Weights of a small transformer language model: 9565 steps.
Each number is 128 + 24 x the weight over its row's rms, rounded and kept within 0 to 255. Layers, rows and columns count from 0. Numbers have three digits each. The size before them is the row's rms in percent of the matrix's.

# up: layer 6 MLP up, 384x96, rms 0.0852, rows 32-77, columns 0-95
# down: layer 6 MLP down (transposed), 384x96, rms 0.0766, rows 32-77, columns 0-95
# gate: layer 6 MLP gate, 384x96, rms 0.0973, rows 33-78, columns 0-95
up32 101:133147141174081151113121146087110100125091143141134141139098112122184152148150126102132096088096136138148159066155139108128123160145094111136124108140154151154114147140139123106128117093105130132130110120092165126112154147149152098125136133147178100129162078131078137131136135165164116121
down32 098:091138125129089173099096146147128147125104174071146131140140125107163105106120167114138166149106125124134112086125123119100149084120158141127108146171173140148119122140084152133169115128088104149140135147106117111125157159091133116132163156111159103093099101123142142150148105163140128114
gate33 091:105144123163150121136114130140164165128151117172132168122086102119142116103141142088149138129149142130146149127072134107141167105118138178114186121122119092097143112110112103142102144079151126129120131115111121146110098126133115154104173122139115127127090155160191104134094166157129125112
up33 094:127149147111123108127170156159136107111130122147078143097156133131155132166113097158093141131136127113104107087122132172141168131144174120155181115121128120127169158142170127136104108123133107148125127121112149104133104151117124107106113051147128122167096137114108175097121159142141142162
down33 094:135107130139079133150153143157131142103133138105052149117137120090116132143140167120113143172111133157096172134160127122127076143166118121135113091129137112156131113137101162154112104089161147117134135163115146117150105132171135111172079129173147132097103136106104143112134117135091143138
gate34 105:132110069090149088100161112123134131158148155144157160160147150126110120142141153124112142133186116125145119091128149124107143132124135126090128118145126104137110101104146119094147133122142081130133148109102126156130154152124127118104152120137173162157164157111097050077142150137159125107
up34 105:127134123111100170175160144131168134132113137175157079108145144126107122107157143090115123134103106155147112141146177143129088088106116102138102142157107141129118193144097083132150111143125121169131129096124128117163110128083096121123105114125092122125125123150114109162082140113137166120
down34 105:157157149128114098166071098118118131105124138103097097129135148118124126100162093120181092089151094165135127142129143129110147140106124119125148162130140174118098141128148118113175189128095099149129153132146116097121105162131142104124121151185130125138109095115121131109138128096124102176
gate35 099:138116127124164119148131113130152137136099123111160116162167123124148143147129125158118084111113145090094099097086191127110130091118139149133098115178111126109124139098124102130134101134077100159149128107082109125124128133165135157167116151138108099124137134171106141141070154167161147114
up35 102:107112117048146165171126125141128142120130143142133128090111132126125119149146106139125136159089127162144119141152090132113094141179153186124109142103114163147144165140119129139166099098132136089132109092088114138095145093125106117111161135102137106107166127136107153139130107113156085107
down35 103:087121095082137151128142147128174110145044118081133140156107111138139125130081144148135105146088140132110129105132161124112143162120166165104132118123119126152136135115149141068132152122146165166105112120118126154137145101165089129152125137136128079105119146121145128131117151091133165135
gate36 109:145085105135134133131131110132122130164086136178152132152121148142118117149127088107137117112177112156119127096089108138133092106142163120103119113146117120126140143107127100146084126150125142141186127163132156098109133132093142127097157110148139079145185164159117084114109148147123117074
up36 104:144136148146137106142116118118159096122137149095100141138124119166154130118134107112152058159115145113138142127112112107128131127176168156156109164118129123121143087125173141139108125165157133071112162068136120109146085131146124126124129109119063110101171100149126150089154126142130135137
down36 098:158128124095144172136134095105136104150132114108120146163151124145133123165120139137098136132092136134113122051107116107152140120115150138102143171097143134111115135132134134157107073129146109135139134108131172120152175097091113128158120135074155123162127166130101146140060161117127142145
gate37 099:126166109135137152077152134133108147122111080159149144108100144133076100117167136100117121112122163146156088106116097168139132123122164125134196118140108129126145163151127114101171143096139136117118145131113115173144105100152104112127145130109168119148122085138115143139131180161127108098
up37 104:132108131134153125154152108114110105129148155172153133127134149109113139090133093178081145137112140133066135117111142111089131118167148162125096135171095109154122104148083141151147140108130103109123141119139144130157110090105149099139139136125104129143146157104097127100145178074140077133
down37 103:155107142089147191150117132118115124095136132113088158135111111125097126159156107112102123139172119112172140148124129089123092126102152108087122135116109098141175128141144131154160105153099110103101116114102128097122138154168144137150185155091179156110142118121109119164125118104121151115
gate38 090:122155166133107096127149094143103140112099127126155129143128129182149093149124154121132093163147155119105126083120096089107129106158104123149086121128121081141137112134119161164112133148130097156145153164103139134131149101185161122135116084129120135184099112152119113110117116111174159144
up38 097:119125100175105127095085065118123123119102122132112157137104094140139108130153105123097131129112133112092102141143100148152120151095154152155133087133137093097163092154129109087082154129125167116124092129136099118184126127124092118166142107145172135120127131146154088114147153111151133126
down38 098:150119105119118150119085114128168103138174124175120153125087138090103149109131121153129145129141147132100108124139097153115144167122116164162131100132144165135129140152087059108141120117131175130081141094129136108113114145171103105117137120168170132157150120084099164127110132112132109137
gate39 095:135067127139142107133125153077109113138131126148168157110163135137169141102188139124118166094116160146130139110119149117107130108128125143141121172162098077110162106138121127082129160069127147109126113161109107129160099121116132159110153110133142095130138137148114127079151134116095103136
up39 097:164106112113162152122113163091100151155130143131124163117172099067128137180095175175176129127097134126147140141169106106115111139115091109119127137119111123134135120110155142113145149092144106119109079102127165168144119085124141162119110108144141130128146153137121111120114116147107148170
down39 096:139137126139148120097135170112116089128138128151106112143143103087094149171109120197128124127145135111143148132134098128116115131174138162143122131102123134114132164183113111125130134140114115093099136172118134097134117117121175109145087138145063068153126107124149131134152144122082091147
gate40 097:109129143098164075109121132092141114131143118133107138109098124156136124090128126099119145110138156162124107061106119106131113158156102131149139157178112138117114152137138158147200103113103154158127126150105066149106113115133154112174106129119157162157135138110169104128139152131129127113
up40 098:105177157150135146143143124119164132172123090111153140113106117126132129160107129104136131097151127163104151131120115134126119127173151124091140118128135107148145146124106111143105151164123155130087119123124153089087118145094169129118178125115098158107135090090179130107170109133065103153
down40 100:110119119137107088110153119141117102121150166123147080125140092130138146167100094105110157157141121141130135143103148148106099140108108155149146117137174111123152143122084117135125175131146127139099106120134103113151157178154103153142091109146105122155118116101147105116195092074138140165
gate41 099:160133105125145133105096089136092181125128081140151146113115116146124129125157112115145124116140134149131167122120169100092122174116157083123154163103127081134130159172108133117126051148116114143117132123153112145130097157118100136157163123167132152144125132131125150087153135110109085133
up41 099:177099110115160157126175148129093104101101114105123142128120165112137144126133173146147179127155124121099140125130149103127098138148128111132126140138110103141102145089074097168162125115158105147113102148176142143180094126125076120154126098142182143135123163109123112111130124111142137129
down41 100:138113138165161071116134122146120094105128096105155121133155127129129103145131072133113137154121121115101084094155138134164149138166137150136091067119155151110097104121105137099141159139098175150168128140117086132130129146113147149118129132101129108080132139105137162161111132168164112136
gate42 099:130127107125156128161116084134131135135128103112099096093126110100146109092171132158131100170136126069150113142113119130152169110116131138100105157142126120127145118141105121125134125172111088114160122125103106143146163128118075130096167147091129152106142132190148087151071139125126142156
up42 103:118115156130142128156115141133164118139096112095130118132156175121126151113133109103111170123131117075133124125073133106114160113146111068124141158176130168178102109148166116106120099126119131141079146120090118107126108134142192135144122122105142104116109116126176118148117077136143115135
down42 104:123127115138118139100144124134145130131182088096118085121160117137104177165165127114082165118155109151134128163125140122132102120150143111110125127130096132148139137140130119123135127131153151087135133140131146094140102137142188089106102197166120100092093116106099103102128122163170100141
gate43 105:151110132078110166129134126133158100141132096123149096089106166140155126118141157183190120116169097148094148126151105098115128078152154131142119168123174153103120080099127154121111104110120134166137127126129149121111129107114138109096120118161133139133114134163121082126120110130154107160
up43 104:125136119114114115167121179118128151096129165104132131142171164105091132153123097079146109143099101120136137106149152105099134145088147135117126113113157169118122162115130141111098135189123152116123234120115127141135131118120104133139114080138139105122125130137144110140140123119125159088
down43 105:124132173142151089118125107112094160137127098126112156143158103065114114135126109092163154153132133094117105117107207112147139129143156146122156102092100154122117165097132125086119160139123108144159143123169100101121105118108127144143130132149170134156167128114104143085131124114139134100
gate44 096:118123152135107120064125131121109139141100118157164125136137182123148115114164156122160126132145096159119131118142093124127078088103115094158106165163135110115117124101180161131162119120081152131149123169082162146140134116119089152126133101143138130135137138161086108115146157119085123127
up44 099:112160127111107122152120086121173114121165096128124147126122150145117100107158132109147128130149090093125107112134140127124126100118107142155162175147122156131105116128119124105103114146135160109125143163139157147079177130152157138162126150078095099062164107139091115141154142081147150119
down44 101:145091117127132082107146106088109155106097115147137159167122134128136143134137184128154150125111118173141129136151114110144134147087092114150147055165095155140136112118142168142156106083126092125110101115108095135148108113151118147123122123147130117147103169157113129139168135118082156114
gate45 094:103110099140093217099119115150135139132134153175111153101144131114131136156116078126131166124136116130113127141159125113136108120104153123155142166147153137140099105155136165201125132115084144141123116098099155157118128138110136116131081116098163118113106112118122106121129086102153117114
up45 101:159137131095107069127129132138135106078094090151123124122136123120143107098136140149130113130127140111129133142112148096146161160192115159091121132141090125144115111082101115085134132113119114106095114143140135132138110082105173104101134131151119125160173147185123146146168171141144131154
down45 094:107135138151116228114141115111115154155146153130110145119125126119126143162094088134128155134132130140121119143127140120108110118113162111133142154160159122085132148135138151205127138130111165134143162117132126149101124132104117151109089098077163101110095120088125117137101099111123129086
gate46 105:139131151145117121097090065093150122108125090123134127103173135101154114128122163107165102153144119137132145132116114118125128161108126154104162139136164166116160121147183136139105105133101147109128111129167105143128115145089137143100142107106096109166154129108167146061137115147147092101
up46 107:124174144171121095095127123173126110123124148137142105099119213111112122130111115106127140124158123171133138089099117129097129122115108167146147120134099159173123113132160092121106139123109128155109123115114132120148106134115132139132150154086118131078180143131104153138181176149124134104
down46 105:117098125152129199138106135134185125087108137153125116150129123158074072131123162122106153105123151126147140144118155094108165123119159145156079106147113123117129175145134097100144123120158135158116134126115164110117141116143090147116110108122109109153123137141117149164118124086150074136
gate47 098:151130093146140110079110145158109160147109160109092113132132120151115135120124132092132122137096137097152141114121096166128137100165107180136114130136131112168113124118188161125167116115126137155123123104058121166112115084122127131107108116140139124146180141132114113128141148161127112196
up47 094:119138131121108101166141124145085114143118133155128096096111100083132132103113161083146101120097158130123137169108157173132123092109153096135142120104127102093153095106147121096173192089120127099151116126134168150128122125132110097134128133096156138130127075113177149142120149154125121125
down47 097:127128140158140105136121115123099115114130126128126082123133138135182113142138098171107129124122146142128127119137134121178108142132135051149178114171125112148118163118105104129130107154122120185135125156121185176127128118136139128113158083097124105093106135101107111126165111117133150068
gate48 109:134082140150164139134135115108115132123102135126152145132149112138146068146121160102133102141131158137120124101153152091108156148116106111133112172133116152101113154141110150075085072135151156152162146121095106158123147141152094136106129102143077116109174132129124099109098168134143131170
up48 111:111124110138059132106108164122090135168106130121149144125115120151115127094112138107132152129145116131141167089135098115130124159127145135150162113085110147114159072149098114141154118164141170105080160104155149100123138143100117155136153163122166148074153136127157141158124104100114127117
down48 110:134141105109133139178128104125120171099116105127155145153146083100153101162128124112146098147140144114122091122123123083147154136128074127166129152172118146158133115125147129181123107123079145134150163107142116102130130136123138087157171141104118145098128069128099114167140083134118110141
gate49 094:146142138136141130117093101077100140123109115130125158165119092168066118107126134096122107132145127147153140076127122121163182112121104128113172123083130132073114163123146089122108145144141121110161163121144092126109104118129146140149107135098161156120159097119138122136156134158179134124
up49 099:165094137140101126115162117091112116118148127134080140124106155112106127128078113116150109142099115129092118118112130134122137178116148107160147157107112170191122124108105127126106115153144142137142146187149131092122121107109140126076160145146163161127165151112147128136094129154090081107
down49 098:152108166142097099166140099127095111160127117109113116116088057123138119163136108138099118159144094111114161137138110125114142142169170102122122104144108112140148150105125152117132120083154197128133116149104130132134155121138102106101138112133140097137168122165169159109146125148103104167
gate50 089:183151122116128138143090145174115121109134157113149164128106144132156111114098147158122064056161091118095131127155120140114155161122123160078110112102122153126152113123145144139102145121127147133089112144097104165120147111166114154103137125109142118126078132114125128129148169127119092130
up50 098:136170161140159142137130134141086088111123163115157081175140120114154117122098141114097174111087147120090155147135157120124134107110094137143138124122118094112135140162129118090136119169119138114190145112115144110112130119131111161145098072111111112156183113159123143099142133135141089140
down50 096:058164105124120207137095104142165130151107125104157128125126108135124072131124145103121145154126110116113148101125151142142119079118157128114109158140156128148156121120123112127161089134137135146145167117093136154135146137122112091112161104128132166140151143134130161080143084147119113098
gate51 094:144170106141124140127120096115097095165123134161129108165122125107132154117112183084129116130130124150113121102126172153178193135126112177119093124133155120116141124153154087121112136124145091142126102139119124115177165108106086114119118169133143124116097160127116109106092143124176117119
up51 097:091152118129123145139166161137127089115148099130078101108110149163121154142159138145168132127163118174132142154112096109093126090158153123083139134106066127110114079145124155146093133148100135129100096135130173105122101139136122115138108133139135150144094169144153126115113141129142166164
down51 094:111129126096151178123124092115129092149129127129125156168101111152114110145126139134095093156150147119141122112147137099155120137083119119065127137145126145143119144126174158138098104147122058157096162139150118124171113076133104156132085132154162117135143102117121113122120171127118148166
gate52 103:102087134157133102138132090125129169128088121188147129171124152143176115123105096106141118152122153168106154116120138115177132137125133129116095127185138132089128108143145167137126126120113117155135135146091083135147124108131102115104115116130114074137137100140076122131095144114141129182
up52 103:135138132134157111125141130138113113118159084116157135109162142120090166143141104089157103159137129082099156124137109136127133111126143124120104125091165148127146117182105155158135115151167141081130124119127125106129179124130078164184125127116129135174122159091107153082132085126128106111
down52 101:116124116163133072136121107118101134150118113189123094090126143135159139159137158128083116125124088117163102100106121121104128156149086143135126128126137096117127166139115168085139161111111137130174164123090118123135120085089118177149125093117126147153154125122153145172158108117115144138
gate53 092:130117132106137125130136111110120113136120168155120109085137142136146099110120147152109067087145094154117131161116102135116125132112116180116153149130131125078105103113126118156100174151119116115098137122124112124133091137097106142143145125120174090105163175112148131160143094174118195155
up53 098:137137133126140113105149121187122153152103176147115112158165123136105144097096126156151103122138105162145154123109148129156135114115135133130163103095128117081131073144171122132067151099111137102145145109099120140105137108130174141150123120167084126088106095171148151116096113122119116139
down53 099:154097106157156104113092170110161123132151138100138146114156163129135119116089139108106100136116125110119128071135081145093110133143140206170092142145154140085125150124127100151113130095137125116121098139095129190128105114141152154127152138129089127116136138138100119166115135156140142117
gate54 098:128120189111102150122160116095125172166099102142099078123133144150109096106142105135184104099148125117155148130077124105120083160147126092105114130144141087108145140119105145152134103109124130144132112125181152121127113148131162107118128185124108164105155162137138134098128120132126159124
up54 097:098109096121159126148093080173128119098141097115110168135128161148091112134134121114105159122132166126106119136131153126158143108123117117117176108118176106121101125112129150127068111113130080133120163177105139160140150158154073098154126103111113130109130093169123110122150150141121141115
down54 095:107091147152140166118096109116123182113102146136120133120086092132139162151122114141113166140132101136204116127125101138164169162138088139145147121128146120100109108120110127110128133129157129144115134130134119130088170172165119104133099136121078097086108148119131125099176114162130118111
gate55 110:138112117066179126124100088116102164131120108086098108103163102164098168105102145121178129132158116172154125155147146124136121141095133161111121164105132132128145138130139121125136132106135101144116150116129098136101123126108139146102132102114140138078149195122163135142149108122160097096
up55 095:097136107130103143139153087112088171109118183131150145159149117127109140111142141117116113124124174077109148111094153153101097111111103170128129111085116144103159145157181105157135132093161131127121096156109135122164144152172127132112125102107123136141149106143135130158112172083111121139
down55 096:120117172104135113135103085153131137132107141129143122135206142144105102103118117109122128101107134120128107134142105138110124162155178140126137132155119153097173154120171143123082177133144109106134115138113109137132127120155125140094159086087128090106159056126138097138137166134112127135
gate56 099:118124119100135140134095084164092135124156131073137127091131065136104110101081136106118092083147123099129122164099141160167126111156115143095197114125130125175128145136136141155124119108119146133143131132122149128109159147128115144130164144128090099105137115145130098130152131173108092142
up56 103:135114147168135157093122112129122122116132115098135186149103076141116114135105153109146137110150118143134120149136143145104139132153131172091125122151127167118094136145073091127154114093151155073165118134142127138102172115170103123165125141118151120150090120097134112068142164150127121112
down56 104:110148071165161161110117137163122119112167081160123131147128099149123111128112160120131063133132088102112117108137156132091127129138090104097167141067148117140118114116126147152108148155149149113134114147111126131132164145141147117134120093099151102166154159111151137111132156171109098133
gate57 115:105118136101154156167114103133165136128134164145124108156121118143145114138125113145172097090153109143133138058118149147099125105087144138140146106175160106121116118102153129138127102099133116105171156123111156104094095093143084122108137104174177131135152120123152134129106092140106162110
up57 101:132108124122111118125160107136100099101130151139176160104129153139095116170079139154132111123106136105079139119111156142120166123143137144109131142090130113162140110118159112040149129081138149104145171105095113116143177121136106126129103137102131116139132147077123112131128106125153169132
down57 102:129123100152150117093143154173175069116159098145137125110131141111146102140100138150126140078114108143113126122129122155106104144116145129183138084105142103120135102132123109166092103115169142100108103124150103133147138124131115133139167134157125160137150158096144156133147166099083115075
gate58 099:128131104127072119159147075134098150136119116187170169105089078170114121156149141089118104133193126107135113132119103151173128118139132177109129157145132145125128117162167107124146124133088106145146102110109112150122109111129145146117144111147123111082131135108144132112107147122119097125
up58 103:104137093186134102133129153117143119160153113112143149090093157152137168113153083077142134120125108131118122124145183137160136168099111143081125115137142114139154116145097133127128160151123132122110115109067104150129079134101130152129139127120139158095160126118127121154199123127109110127
down58 103:112152123103175113092079158141120159116153101090107122140138081156157160146125113124101128093122100135136101144106089133143144121100156145142131157125120098098152116199123139142133124152143117116138130149131109136106112137143151135104125143092145149159075144139074106132174143156121143087
gate59 101:164148170142132100173119140128163172103107097119168136075104134126123166163138097121121143131132101125133136105163123151135107143136093128089182124099114138107115114135103127112147102099171148113119154137139100151107126105096087144130101125099140094123091136168162133142075118123149134147
up59 105:133168194118133109173140099131174114132111118106150119102136113163169152076156149115115132135149137145117095144128078101155100142087106103090130131134170112124136133149161075135106119108107129123100112110126121169148118128134110171126116118130141157102120110149128140148176148108121096106
down59 102:080134136098104102155090091084157144141102116131136153143176139157159106141147149136110145151143142142140111158106126180131114107114127125123121114153156143115130142129110143176087156144126099120099118128096120129125153160151135111140095127114092157087157144102120097126142151156114059089
gate60 098:106175119117150128120097129126103133111142162175152138134148143124165115130121119159121081076104130091131162102135119190094127125109128155132119151173147143151150132132139100141141127145112114148108138102143112138123159130100136088098161155145101132121158152154113118098118107165156058105
up60 100:160128141181117119082119148065147105139099165135149128148086102102086136088124123140125154120119118123145137129122126138137141151069125149082132102122148181106137103141095151108158124145120123108110149187128152089123159143094117112167148104136083110115141148135133156143109116136143122134
down60 097:120121142129096031152096145121148129156141091124149133104126113167096135131145134098120150131135160134129131171115142118132115131124149156101092159149105123119143100161109142078159128073122140122129110109133071119126101119155129121095111173135144156109170159121117126139129141130154164108
gate61 101:158135101125141155114135107121099090184108140107154135128184130128120148122134105134121124134126128094129105114155133121108119119055164121112091156138131134136162182144131123153161120130111147140109109105155182171104131099117103100118117116169123077124160137174093119097124112136133146149
up61 096:093172132128095146106090129123110176097093134103115179138143157116185122087096091099131094124157140115147132154161124162119133133125117128131094148126128140165109130112131126134100135108107113132125120135169166158124145090126119107124139123130187130125140124107194119104157128132083130099
down61 094:116114132126132140119122183130133103122149128147140139097126155134149096137149178118141160114140112103106115090163131105187144099139126108157155097155137138106096130136129142167126154107110112155111140121130153057121120117139167116150121101140073106123120120151055111160152155096116130114
gate62 089:190080107134096096105106119122124125115122139141142103134171120162119134113113076087124128160078099125133124152174130123117163094153113168098113155141164128141101127131132169114159148104142075119126170114125146114090116141140130114148145117133161104138156110153130084161129144137155123125
up62 098:129129184084133103116112158161135148145131143103077136120140113101139167126103158151165136117156152101151130129117089140098131126087131138087154157148109082128113130098163140104082138135093118077132150117128141113108156147158128121147139166145126100119107111113129122139118136181177148109
down62 100:139135107109127136103158180103133117099133095110147142142117162140132095169132087098098125110130128118122088120117148130156122131094147152112115125131143086174124097108124113100146164131143102126137146125159138147122151099118110165138171111224122142072128128139158124154109110128106139151
gate63 091:122137150121149126075116147150098101122091161143125105123082154118118124094128097139167117155095139169168105160128102137118105144103157089100089104170159148119126121178135152111118084153118127164160146107110165143103117114169098153155140102138142140113111115141101112127155115121121142156
up63 092:107133172130173127135141147105176144124136099106145136112141116118123137115127114149166128108105156115164110142125104170134157123103157148103117122158115173134117128090144085145099103088130133159119134177126122141109087136110176142101089129157103154174130126156143100125118124127134106198
down63 091:132105153128130139149149108162106135146081150168113091164135144117106092100151088138102141123128118146143132123113104156102120136141103123116141133128098120118169142173115200109133117165094149094141142080123172120137142138137145111166114077126165124124118095117141083168129138105122140096
gate64 099:128159128141135123130120108074129135135111103094111145125123121212138098120136123063100140090140149124128094145155124103124148128123113110096132133154120128113102163137138161149158102130151159136126150128088153110155143127140192129141120079131119133141114147137170094166144139148127075111
up64 105:124068125151169138119127090096135118155120078143155093144151121127132111139111086137127139124129144118130162103103152125144099117135109094086100163114150096133115160141110075151127128132119146110137174131168141137120164076116159118171153119144160128146138145140158165101148122108161126094
down64 106:111096155146129107132106155129120092109135137129100106129127137161112141095116084089107145154107146114108133117106127098162176145131107134089108142109122127124162156117103118144150092173151124108102171139050167123096101156119160125132132163144169145124108142166147154142155152107133147119
gate65 105:145142162082099122177140132131115152122096112120140157110186093128121134090142133137168116080114096141123180108101125116114170139124116157102181141118119173125133138173136152109130102124130132155105097129113125146165108118150118123131125182111117110091142138126120135111079145158114105100
up65 100:104109055174114105088171141120085120155182164136157105148126092131137155150110093108117112099074115142142095119111149144140116108104155124140153104114124121146124096146093149149147115129109125130083080152133139114104144119147147121109146179140148112111137135126126131136126105157107141152
down65 097:113122125158139157107163125086126089135138123143127124167096134105117122111116104157120149108085137096128118097132123180138146142102111081118154157096128085135118126150184182134137121132119147134098114172134110148122145117098128144168085091118110140151147085178109139113146111126130173142
gate66 105:119142207091097125146156129116125111104098130146112105138143126139099089145133189152143096090141127090141120138107175119113145125128126093114121149161154124148134125125144171122149127140093082134123184135150156143070102150121109135140100120092114114119149154116111158146128153142141105128
up66 099:105083116154102112140105136193172141092105113166140163132162172146121108129125140158105101107169147148146132116097122093134140109139126128128109129134100143130165142121109093107151138133122128109142135128092105161089145106155124148134130163067089099151164127167111144130111106108126166126
down66 102:131153138092141134073151121153144125108125127162097124129140128170091130160148130112150152106131139088113149108110125087134085146156115150078122115173113111134162128077113128148124126119110105125105140119148128174080095158156146156137101109115101135135122125160108157129155110160193136121
gate67 100:144131164152110117109145106127092117137090122168112106116156135098212145140127117143114081108108126113136127102124113107140130131126118111141092126108153122121127134149169165107158110155126085153120159174139165131124135131148132138169108110160136141078157109123144127100185145083134127098
up67 097:129088161166149098135152117095122123139131108120082125126126136097115135166149111126135141106132168098157163102085145108132107139107148165085111150093099128154128123169102117135170159111132107112122126117132078139097123152156109156124109149068105119134128122114128149184090160128157112112
down67 100:127144115095146149097156127136138146157084131132129170111128094106156144127142142134098119144121095166140073128135132130095155086070088107098143119129140152145128134112186143154110147148118144142113149157119190096155126134152121129121110104173105133153162137110104072111131103137143134120
gate68 093:109153125131149146155107182117102171146122099134128107143138131094149154079125126100089130157142150110107133106156145121091170134145119089123107070129133110129114146134098159145132136112148136174124143129109122172096139099159103137124141125125166081115135159086181089124135104124153115143
up68 093:107101128148142114093147132155130123058102093108148155133115169146116120150147105117141143121125125170143093087137128109161131134095168140108103188128125125164116156119152101127126109098135145121163136129069079114135171150123116086134099121131113115122124115102110130107163162168118126124
down68 092:144135118107091148106112083168130153107128128165127108132100141155105095164144101153113108134134116117149171148128105101114137153131173137141152152133131124098084134095143112085152099128101155103124096128120087117157123121106170165177123143121146135083121131158121183131095113111159124156
gate69 103:118128130088132107163128090156150153135122169074081121104129147146127159105115144117138090109116103104092143146155117146136118100151142153096156154108131150133150163106091130183148122141129080167152123145126106105108096152104124146124134164102127105110137147091157146110141138109179102140
up69 109:160113075128097113129117183131084157151104152136123134159148137085164104095162131129147096124150132106099120165134172114090118151107160148141134111120166149171133111091137124139123122128090102117143126128159123172146138141075113144143140151113118120128090119160097114122111110128113117079
down69 104:126139167140152121098090093101162096138113112108155133132149173120130138128141121100157124118108117176104140116136165118133179084077133128148092133092184096094131134124142093123124138088114137127144132139107128158117192148113144144124143113146163108108142140105116138150120151143152078110
gate70 110:114103149114124128109098097165143141113102163095133099131104104145131143146148151139158107105144133098142164161152111148115055112096135167128158137168125118119079112153109139162097127147117133139160150145114149165147115102175160162159113123140107135073155116139111128123123111150111101103
up70 106:130178098102091080115133124102134125142133095113137097112135128130130115126159135129174144108116139113119123132105113109119136156144153111154083116131162195122136113186120112132134120150132166127084099136139117101155117181118108117126159176109134116120148126083118132136132198090146115133
down70 103:169128114170167158132134155130142108143165135132083097109136136071076104142149073131133168151122132132103166135138108114164112126140111140117132113116125132151114122079136146153103114079160118141114110149089110141102156132106129155161146131092176122138124139112103163130132145158126128087
gate71 117:132124132114156131124091138122142107133108141152114116154098133116102112091161141103126090123174127138174134081091137156118129134142106157113132121118134106105130178145131111098090131083112114110150112135158112106102147133094153152153128152125144125144154155148134097175181090195149116158
up71 100:137134130152106120083137151154105126153126158154170102108154099107132113134146156136114119156152124187153078126126134112169133140127094101120098103115082115134174149079136102132127134120120133075147113105115127155158162126105129170136142110100107125160139144171108151182140112130101143126
down71 104:152145100134096066113158162139118136140140102140116151100179116116133125124142110150130151107075129101110141127127133125149115113138156097190130085128155135126121128111130105109138098147155162104147134094112143145153067133143091168094109095162144162134141114124091146142166146128128139093
gate72 103:137102117109160153110160122119101144148135086105124120121165095160128147101153144080162158097162101133159112132098126105116169124111109157109141133097138145146134091126091124148079098153101131094173155152101173137097150141133096131105108144116093105119153115128145137171102139156117118145
up72 096:122168135146156123107132137159155118126138160110159178126102145108127102131109120122160131102113100126109117120153108111108139130110100144123069189167116146126143155126119146111171109143149147160102104121121116141106149102136146177174087125171125127090138103142125062119113147141145114091
down72 098:136097142126138166084114168151102145154154114099145139162105128098109116144164145086155135138144136120153083154127097091064127119100118123115124120132128114116152156138174122111125113134073127098201144143135124151097132100137104132101111141130122119152175145116140123143105123162129165114
gate73 099:134090118133161149111116123147110153090116102180083136107101111122194094143146145129119110094138104127096155127058125117108135103107149131148132091110118095153159098153139174138125138093152158118115136145102143143153148124109127147151136139103105086130094151139108162128098155127144137147
up73 092:152105139122120096143165118133116128152149147141128125125090134104088184150152134116140168102116124101161094133118063138081121128093094152135113092162123110120170100139113166104110135119143130077105154157147123129092147124131147103152160119134174127089137147101105150141095132116145134106
down73 097:124163134132166072121142103075131062129118111109107118128159112147152134097160089153105062145160154138121122117139123123086114136124107093159116122111100137141124122115147156183160147134129107157121134139123119129108157140126131147126140107163133102172081121111151146141091150143161131123
gate74 101:147135138111109169149121138089129087126128154133105091115171125135144142096154106152126147158127130102151164099144135118117160153112124121126132128130174083120145118124171102090097091112091133178133085116125167135167120129164117109141160129119136125134115191124133164118086116134132143179
up74 092:088130133122097097136126140127172172122172122141110135111121137079138111113107139119131169102168139093167107152134108065133129136145110118141125142113109164113117150128149132158115083110141101166132105092105112125090076125115154144115130103149114121138103113191154160150138148154151109145
down74 095:162154131137162100126135142114119119178128136064123148094126158163115166087135123116149038129099112155093148094126135151127133143161147122102155132134170107112161120117112145127137110133112106116153136116099132136124176142116165113095091129134131127110143115101167101120139137099155106133
gate75 099:167156131117127170172112120109136159122154136154071116130141068090105114093164106136163108098140123127152140119118129111158168168123128137100153091143158095104113110112115118162126109162131133106135147085155135132164127112095148164129107115088127101124092172136151140158116125128116142126
up75 092:186122151117116100157119164158135139149146163137155152102138155103117148101157140129117119110169118120123115134142064125122121112086102123099112106107139136131157143131194130125162115108125103184134132108116091139137108119130109111121170093131133179101116106143116069130143150151103120146
down75 095:150122114147163191089130116142112123202142116159127142150129124140105140126122119110156127083126115146120140124107165124100112123110121123102132124124097144125118132103129151083134140154178118150159126108132116108124050126110127112127141170174124149126131146161119144096157142064121108104
gate76 112:114144141141154105154094109111138101139138135119130143083122112110146076172110105128115114123126123117168111094118133130109123128099136140145133133141105158166171112183138113080153107118105099113133115137126133157105121131141129158123144133099106144113203075149123119172109128157180132081
up76 104:129112142110149148067123138088125136113121079136135149124090094103108140150161139059091133128120138118105098156141118117133105091133125137141176124156135153095080137131116159103144123127168157117130128100105111143143165080132169147153161165151121108110138116121123104132117167154118124153
down76 107:122137153135170115135109093122119131138161150113161114072093125137187088158152111097097113160130163153147152116146106136095079114133112131164113106117098156128145143124177099107154137137111103116156127146108170147139087136140092133115120142127106176087135115142111146126096155120147117115
gate77 103:145105131104169149157110131089096139146158094151102121155120122105159135155145139110082127154158110119115112103108136136152165137109139144097150136099125088118144158144121150143117090141121139142187136105143107123105099124135135169085124173113085143135107182093132109077127158142153118145
up77 113:126161158134117155162129109080105131145141145107171093123150108135140132097136141118156140147141170136126156136145107118160076161132125135155125130088130112118110109120141168155108141161102131117152168109135139141128132123098164157142119084140123124158135081107161132092106047092149122134
down77 108:096095123119132075152103103135124149093114120116142120161107122117160159093131158140156137122142131148111118109121163151191113159133110118114141116128144143123156159181106136061098119094167092110142134144125115089130122130103109120176113120144135160128136103124135124131171082124149099163
gate78 102:131094142122159132119085089175110176131131136145167145136123082116112125083099128107145099099149120149110099125143143140110132078124085185104113142129107115124108102165155084142142118115161143082121141158110101164138153128137121113131105144119098137167159121135129098129105136151138089149